Each number is 128 + 32 x the weight over its row's rms, rounded and kept within 0 to 255. Layers, rows and columns count from 0. The size above them is the row's rms in percent of the matrix's.

# layer 3 MLP down (transposed), 512x128, rms 0.223, rows 309-355, columns 64-95
size [ 94 105 107 111 100 104 106 105  89  95 101 102  89 101 107  95 106  92 105  98 106 105  99 119 111  92 105 105 101  93  92  88 105 103 105  93  90 112  91 111 117 104 103  93  93 101 101]
[[ 95 142  65 140  96 113  95 156 151 107 126 129 128 127  91 108 133 173 113 131 156 134 150 159 152  69 159 159 154  79 153  80]
 [189 104 146 188  96 148 149 179  78 132 109 116 138  59 153  81 122 116 116 164 105  91  95 139 134 140 146  77 152 100 183  66]
 [126  89 104 128 118 121 138 123 156  95 135 145 145 170 192 111 123 136 147 136 122  98 127 139 119 139  92 124 108 139 116  99]
 [ 73 107 162 200 148 125  70 119 205 106  78  48 106 131 121 118 147 149 124 154 101 125 132 136 129  93 149 123 151 107 180 142]
 [132 115  99 147 148 121 112 112 172 167 169 118 122 174 108 112 105 122 158 136  91 135 181 133 141 134  85 132 125 146 136 145]
 [150 146 118 133 151 165 122 163 100  88 126 133 177  84 137 134 126 142  95 119 122 133 148 144 136  97 112  64 121 188 169 147]
 [164 146 105 187  68 188 113  40 143 125 145  89 117 178 124 178 110 163 122  83 121 143 119  99 154 100 141 134 106 127 117 119]
 [130 101 117 106 120 128 155 144  81 180  87 155  94 108 193  91 132 120 112 134 108  60 126  74 123 102  93  75 101 113 139 124]
 [131  83  91 167 133  87 147 147 155 162 123 186 112 114  87 124 100  82 126 138 137  85 169 115  97 151  87  79 153 146  57 124]
 [109 108 128 130 164 171 108 104 113 131 158 189 165 167 125 102 131 166 111 164 104 167 150 104 197 162  98 140 144  93 101 145]
 [110 160 102 107 109 184 172 126 141 151 112 109 192 157 118 184 121 122 183 116 134  96 151 120  94  47 137  96 110 122  83  87]
 [193 194  79 217 105 168 168 156 169  80 126 120 132  63 108 131  74 164 161 146 101 185 142 164 117 148 112  98 134 165 114 175]
 [119 163 168 170 140 113 134 137  70 112 112 143 129  74 105 122 151 107  96 160  64 134  87 143 115  59 151 191 115 130 121  51]
 [150 129 158 196 105  58 127  98 127 127  85 146 182  69 128 110 102 115 125 101 126 117  69 159 106 157 155 130 166 129 176 112]
 [167  76 136  95 147  98 111 103 128 122 185 164 147 115 135 185  76  48 133 180 131 158 125  92 177 144 169 114 101  92 163 147]
 [130 114 116 148  64 161 176 113 151  86 183 116 142 176 127 159  83 111 120 207 109 151 104  81 105 135 162 122 121 143 107  95]
 [142 117 118 124  88  91 149 117 150 145 156 124 125  94 141 109 124 143 141 135 117 114  95 130 129  87 182 151 144 135  89  36]
 [139 115 149 164 121 113 140 104 140 116 126 130 117  47  86 126 173 110 140  86 108 126  86 178  68 190 111 168  98 126 118 161]
 [148 149 133 132 128 141  95 109 120 172 156 160 132 161 159 124 156 116 117  63 143 140 138 113 138 113 161 118 148 136 126 157]
 [116 108 166 157  99  86 140 112  69 129 123 149 122  73 102 118 163 130 102 125 114  99 139  86 211  99  99 145 118 148 141  97]
 [118 112 102 132 134  99  63  71 163 103  92 172 122 120 113 124 137 142 137 147 112 128  87 146 155 126  99 150 137 152 128 160]
 [103 122 202 164 103 163 115 109 174 125 116  87 113 125 158 129 167 101 190  80 121 139 168 162 143 102 143 101 112 185 135 133]
 [ 90 120 136 118 139 120  84 113 139 177 138 137 155 113  74 157 129 133 117  80 126  90 133 128  85 198 154 107 107 132 128 132]
 [ 93 122 124 138 141 130 131 116 150  76 138 101  74 168  91  88 131 144 142 139 169 156 130 125 185 141 162 102  97 110 153 117]
 [115 133 172 132  82 123  96 168 109 189 194 158 121 112 140 158 152 149 168 192 139 157 146 112 101 156 100 149 130 127 125  91]
 [ 91 118 211  92 190 149 116 169  82 112 126 129 138 140 104 107 141  93  89 173 138 110 149 195 132 123 143 105 100 120 214  92]
 [139 132 114 125 111 192  70 105 119  88 148 157 134 152 135 113 109 162 112 181  77 163 122 145 172 147 162 115 124  85 102 152]
 [103 133  99 130  85 129  96 150  80  62 144 136 131 129 156 122 117  95 126 126 113 109 134 192 169 131  86 164 135 163 136 160]
 [140 185 175 165 102 137 200 165 105 148 124 146 137 115 147  63 110 156 165 171  78 152 141 114 188 146 174 119  92 148 123 127]
 [110  79  80 143 122 119 155 154 115 117 118 109 167 127 135 104 180 132  61  86 122 119  89 115 132 106  64 135 164 106 185 130]
 [ 87 143 209 139 132  90 110 117 142 116 144 101 141 147 199 123 175  51 114 152 134 139 124 111 151 183 150 125 104  81 156 126]
 [111  49 102 140 193 110 119 124  68 125 129  77 140 199 117 141 161  99 150 162 119 137 176 122 172 142 133  87 104 162 141 114]
 [136  78 148 142 200 129 115  99 144 138 141 112 114 116  77 102 143 164 129 167  98 171 111 161 156 124  74 166 159 120 158 154]
 [181 104 142 198  80 139 103  89 100 147 132 151 117 153 183 132 123 124  76 115 125 146 111 118 121 142 117 152 104 182  91 166]
 [120 129  89 100 114 160 102 108  58 128 138 104  74 107 181 173 126 121 113 112  99 108 139 106 114 155 144 112 154 181 103 139]
 [186 172 108 179  86  97 121 150 103 138 124 127 113 170 138 137 129 128  87  70 159 104 143 129 108  67 108  61 161 106 140  78]
 [143 108 117 159 119 141 156 147 116  57  64 131  87 168 171 189 133 152 132  80  88 127 175  68 125  67 118 100 142 151 160 159]
 [111 112  89 146 106 140 183 164 162 108 164 139  79 162 144 107 141 184 157  71 118 160 157  82 145 140 155 147 114  83 109  96]
 [168 131 172 173 139 186 203 171 126 164  90 108 120 153  82 130 126 127 128 173 114 122  55 107 104 135 125 147  83 111 164  66]
 [111  91 110 110 141 133 165 136  80 172 129 103 121  92 138 143 114 125 154 124 137 140 162 158 149 120 120 155  78  51  73 113]
 [137 171  88 108 132 137 172 128 147 141 153 124 133 182 137 144 115 117  75 133 134 125 158 101 127 116 104 118 114 100  85 145]
 [105 144 158  36 129 140  94 159 185 135 118 120 173 139 151  69 111 158 156 155 126 103  98 145 137 159 158 123 160 103 114 153]
 [176 126  85 159 106  95 101 170  83 114 122 128 126  85 109 142 114 202 145  63 128 168 155 177 162 110 106 103  94  67 102  98]
 [ 95 149  67 157 125 142 139 159 143 147  58  94 123 164  85 153 161 140 119 142 110  89 124  89  87 147 105 156 132 117 141 116]
 [ 77 131 146 176 135 192  94 118  55  89 127 147 184 175 145 163 128 128 107 133 152 150  82 137  95 113 103 146  79  98 105 148]
 [138 158 221 144 100  93 149 143  96 134 183  78 132 154 173 130 102 132 182 136 143 100 126 158 125 106 111 178 125 149 133 142]
 [126 153 130 162 140 142  91 149  90  89 101 142 102 164 104  84 113  89 148 115 118 142 168 143 164 134 129 153 182 123 126 126]]
# layer 3 MLP up, 512x128, rms 0.207, rows 310-355, columns 64-95
size [112 103 108 100 107  97 106  96 105 103 104  83 107 108  94 102  89 105  97 112 103 108 118 109  92 104 105  98  91 103  90 102 102 103  93  92 107  93 104 127 105 107  96 101 109  99]
[[132 138 140 132 125 113 210  71 165 151 101 202  91 149  82 178 110 114 127 151 152 114  69  84 110 139 103 126  93 127  46 113]
 [ 89 117 100  83 145 135 118 102 127 165  99 162 131  89  92 108 173 114 115  71 155 102 114 138  93 140  90 163 174 120 126 171]
 [144  62 133  61 143 143 157  80 146 142 144 151 129 165 100 225 157 190  99  83  99 136 111 119 112 114 127 161 145 156 140 182]
 [153 131  86 156 138  59 100 118 125 145 152 112 123 104 102 139 152  87 109 133 128  99 124 105 115 143 133 106  70 179 121  97]
 [ 67 155 202 102 121 126 138 120 156 122 154 142 137 174 117 163  69 124 176 106 121 113 111 110 183 150 106 119  89 112  62 118]
 [105 158 152  73 113 135  78  88 160 126 114  54 149 127 131 121 127 113  79 176 123 110  99 111 120 123 125  78 143 113 122 124]
 [ 88 114  67  70 194 156 146 168 126 145 174 143  80 157 141 171 115 108 177 146  61 168 165 145  81 100 132 122 137 118 188 168]
 [ 89 115  71 150 183 163 109 169 162 164 106 106 193 131 117 110 130  94  48 147 137 148 147 114 127 142 130 137  91 154 140 118]
 [212 129  82 182 115 136 184  87 125 117 150 136 132 140 130 125 129 124 125 108 158 160 154  77 123 126 149 144 190 100 142 119]
 [158 130 136 129 117 191 148 141 193 109  89  65 109  77 130 101 126 151 220 131 149 193 187 168 137 126 118 115 131 191  78  88]
 [139 170 103 141 120 161 149 144 170 133 138 223 105 173 145 123 139 191 123 115 101 116 132 108 115 190 140 139 162 153  68 136]
 [118 105 172 140  91 124 181 138 114  88 108 130 110 158 137 169 168 140 101 139 108 161 203 120 109 124 113 103  99 161 149 186]
 [176 164 144  65 106  46  92 191 153 107 166 150 120  90 136 161 175  74 137 147 195 153 134 113 178 166 143 162 115  59 136 116]
 [138  79 153 133 103 147 117  92 139  74 160 159 153  76 133 109 123  91 128 115 154  70 109 241 108 108 182 171 114 119 127 101]
 [120 155 151 128 111 140  43  86 135 145 153 160 131  91 104 142 176 122 132 106 138 123 168 173 157 156 132 160 149 138 115 155]
 [167 124  92 126  41 167  90 115 162  88 152 117 138 127 146 140  99 164 171 167 153 169 151 126  96 127 123 133 104 122 159 158]
 [159 177 134  90 182  79 114 135 149 136 209  68  69  99 149 116  95 168 180 115 112 135 182 115 139 154 136  58  71 124  93 136]
 [146  91 166  97 174 166 101 140 147 137 114 145  94 132 153 166 108 129 170 188 119 175  80 170 129 164 114 113 175 101  47 125]
 [ 97 103 137 121 135 147 162 130 106 159 150 134 156 155 115  79  74 184  79 167 135 137 137 118 107 181 112 145 122 113 168 159]
 [121 164 117  98 113  82  83 128 125 153 123  77 107 167 143 157 118 156  59 140  83  85  98 151  94  96 101 106 120 124  92  97]
 [204 165 110  76 176 119 120 182 161  81 149 119 110  92 157  92 127 100 195 169 108 116 133 120  95  88 164 145 118 175 149 131]
 [161 144 170  98 188 134 123 135 132 116 114 212 122 120 165 132 118 111 131 138 131 128 118 142 138 103 140 124 154  59  88 156]
 [114 157 191 122 113 182 107  99 134 148 135 106 127 117 167 138 105  98 127  60 147 159 131  40 111 153  73 132 147 152  52 165]
 [116 175 102 119 173 145 163 138 128 128 114 119  73 136 178 185  82  98 150 125 139 150  98 120 134 124  79 165 122 134 141 187]
 [127 129 160 134  87 154 157  85 151 147 148 126  77 146 136 148  88 159  85 146  84 132 162 141 134 149 134 116 122  90 181  84]
 [131  94 111 176 105 125 139 136 151 123 140 171  95 110 105  98 132 108 176 124 213 188 114  73  94 144 110 131 124 112  81 164]
 [114 148 115  91 111 139 175 155 160 141 136 235 131  86 119  80 103 137 126 135  94 204 100  98 126 160  90 140 110 106 144 134]
 [167  99 128 106 124 170 101  84 199 155  97 150 156 140 143 162  83 117 156 125 125 120 137 102 171 144 100  97 155 133 113 109]
 [144 105  56 188 100 169 166 142 119  87 119 111 105 101 166 147 208 151  76  56 145  88  65 145  92 132 130 173 158 167 137 133]
 [129 103  82 136  76 175  81  81 182 144 140 138 141 165 125 120 135 182 128 113 145 106 139 145 123 110  64 100 137  68 147 126]
 [135 112 126 171 138 118 110 149  93  90 191 147 130 149 162 146 145 179  87 153 132 151 157 127 165 165 109 127 105 188 107 126]
 [149 138 130 129 173 126 142 136 163 132 120 110 124  65 119 107 124  92  96  90 240 160  90  98 186 117 126 128  71 151  95 149]
 [149 164 158 159 163 154 125 108 142 124  92  80 148 144 107 132  97 112 157  67 132 159 128 104  99 174 129 144 143 152 113 137]
 [147 146 107 115 158 155 129 103 152 194 116 144 107 184 108 115 131 114 111 126 152 173 103  46 113 148 163 105 132 162  73 149]
 [ 65 102 139  85 163 144 117 144 125  79 115 154 133 125 116 107 135 104  70 128 135 164 150 113 177 126 100 134  98 114 136 126]
 [133 198 148 123  99 164 139 110 162 159 143 182 112 100 137  54 106 111 145 116 165 105 125 135 158  94  56 159  97 136 119  88]
 [102 134 103 128 159  87  92 101 103 114 188 118 148  95 100 105 143 101  95 121 147 200 144 166  77 121 101 115 134  61 155 174]
 [181 132 149 138 171 128 173 152 136 135 111 134 156 134 133 171 134 108 118 125 147 122  52 164 107 138  82 106 103 171  91 160]
 [177 114 135 139 149 146 172 191 152 116 115 190 123 145  76 147 108 152 180 120 132 139  75  97 172 164 158 167 112 139 147 102]
 [159 176 137 127 104  54 139 131 146  90 125 144 114 143 161 155 139 119 159 133 132 103  78 180 153  92 163 136 133 133 143 103]
 [107 157  56 160 136 153 176 115 117 144 189  81 147  59 116 162 110 101  95 137 112 139 167 131 142 138 126 118  98  90 116  75]
 [139 118 174 108 137 207 133 117 102 120 182 123 222  85 119 131 141 135 133 194 122 117 114  89 120  78 164 150  64 155 141  85]
 [138 109 123  58 194 151 144  75 119 155 121 109 149 170 157  88 206 139 167 141 168  69  84 144 142 125 116 147  97 168 141 141]
 [129 126 119  77 107 106 152 109 139 111 151 129 127 107 115 105 150 152 146  82  90 130 124 108  61 165 163 112 129 135 178  90]
 [129 107 127 119 173 177 120 122 102  72  66 131  90 112 147 118 110 125 125 130 143 154 125  79  69 107 143 143 136 142  92  75]
 [153 101 105  47 169 156 126 155  79 125 118 134 118 159 146 119 175 134 144 162  97 176 118 135 117 166  84 126 113 164 181 138]]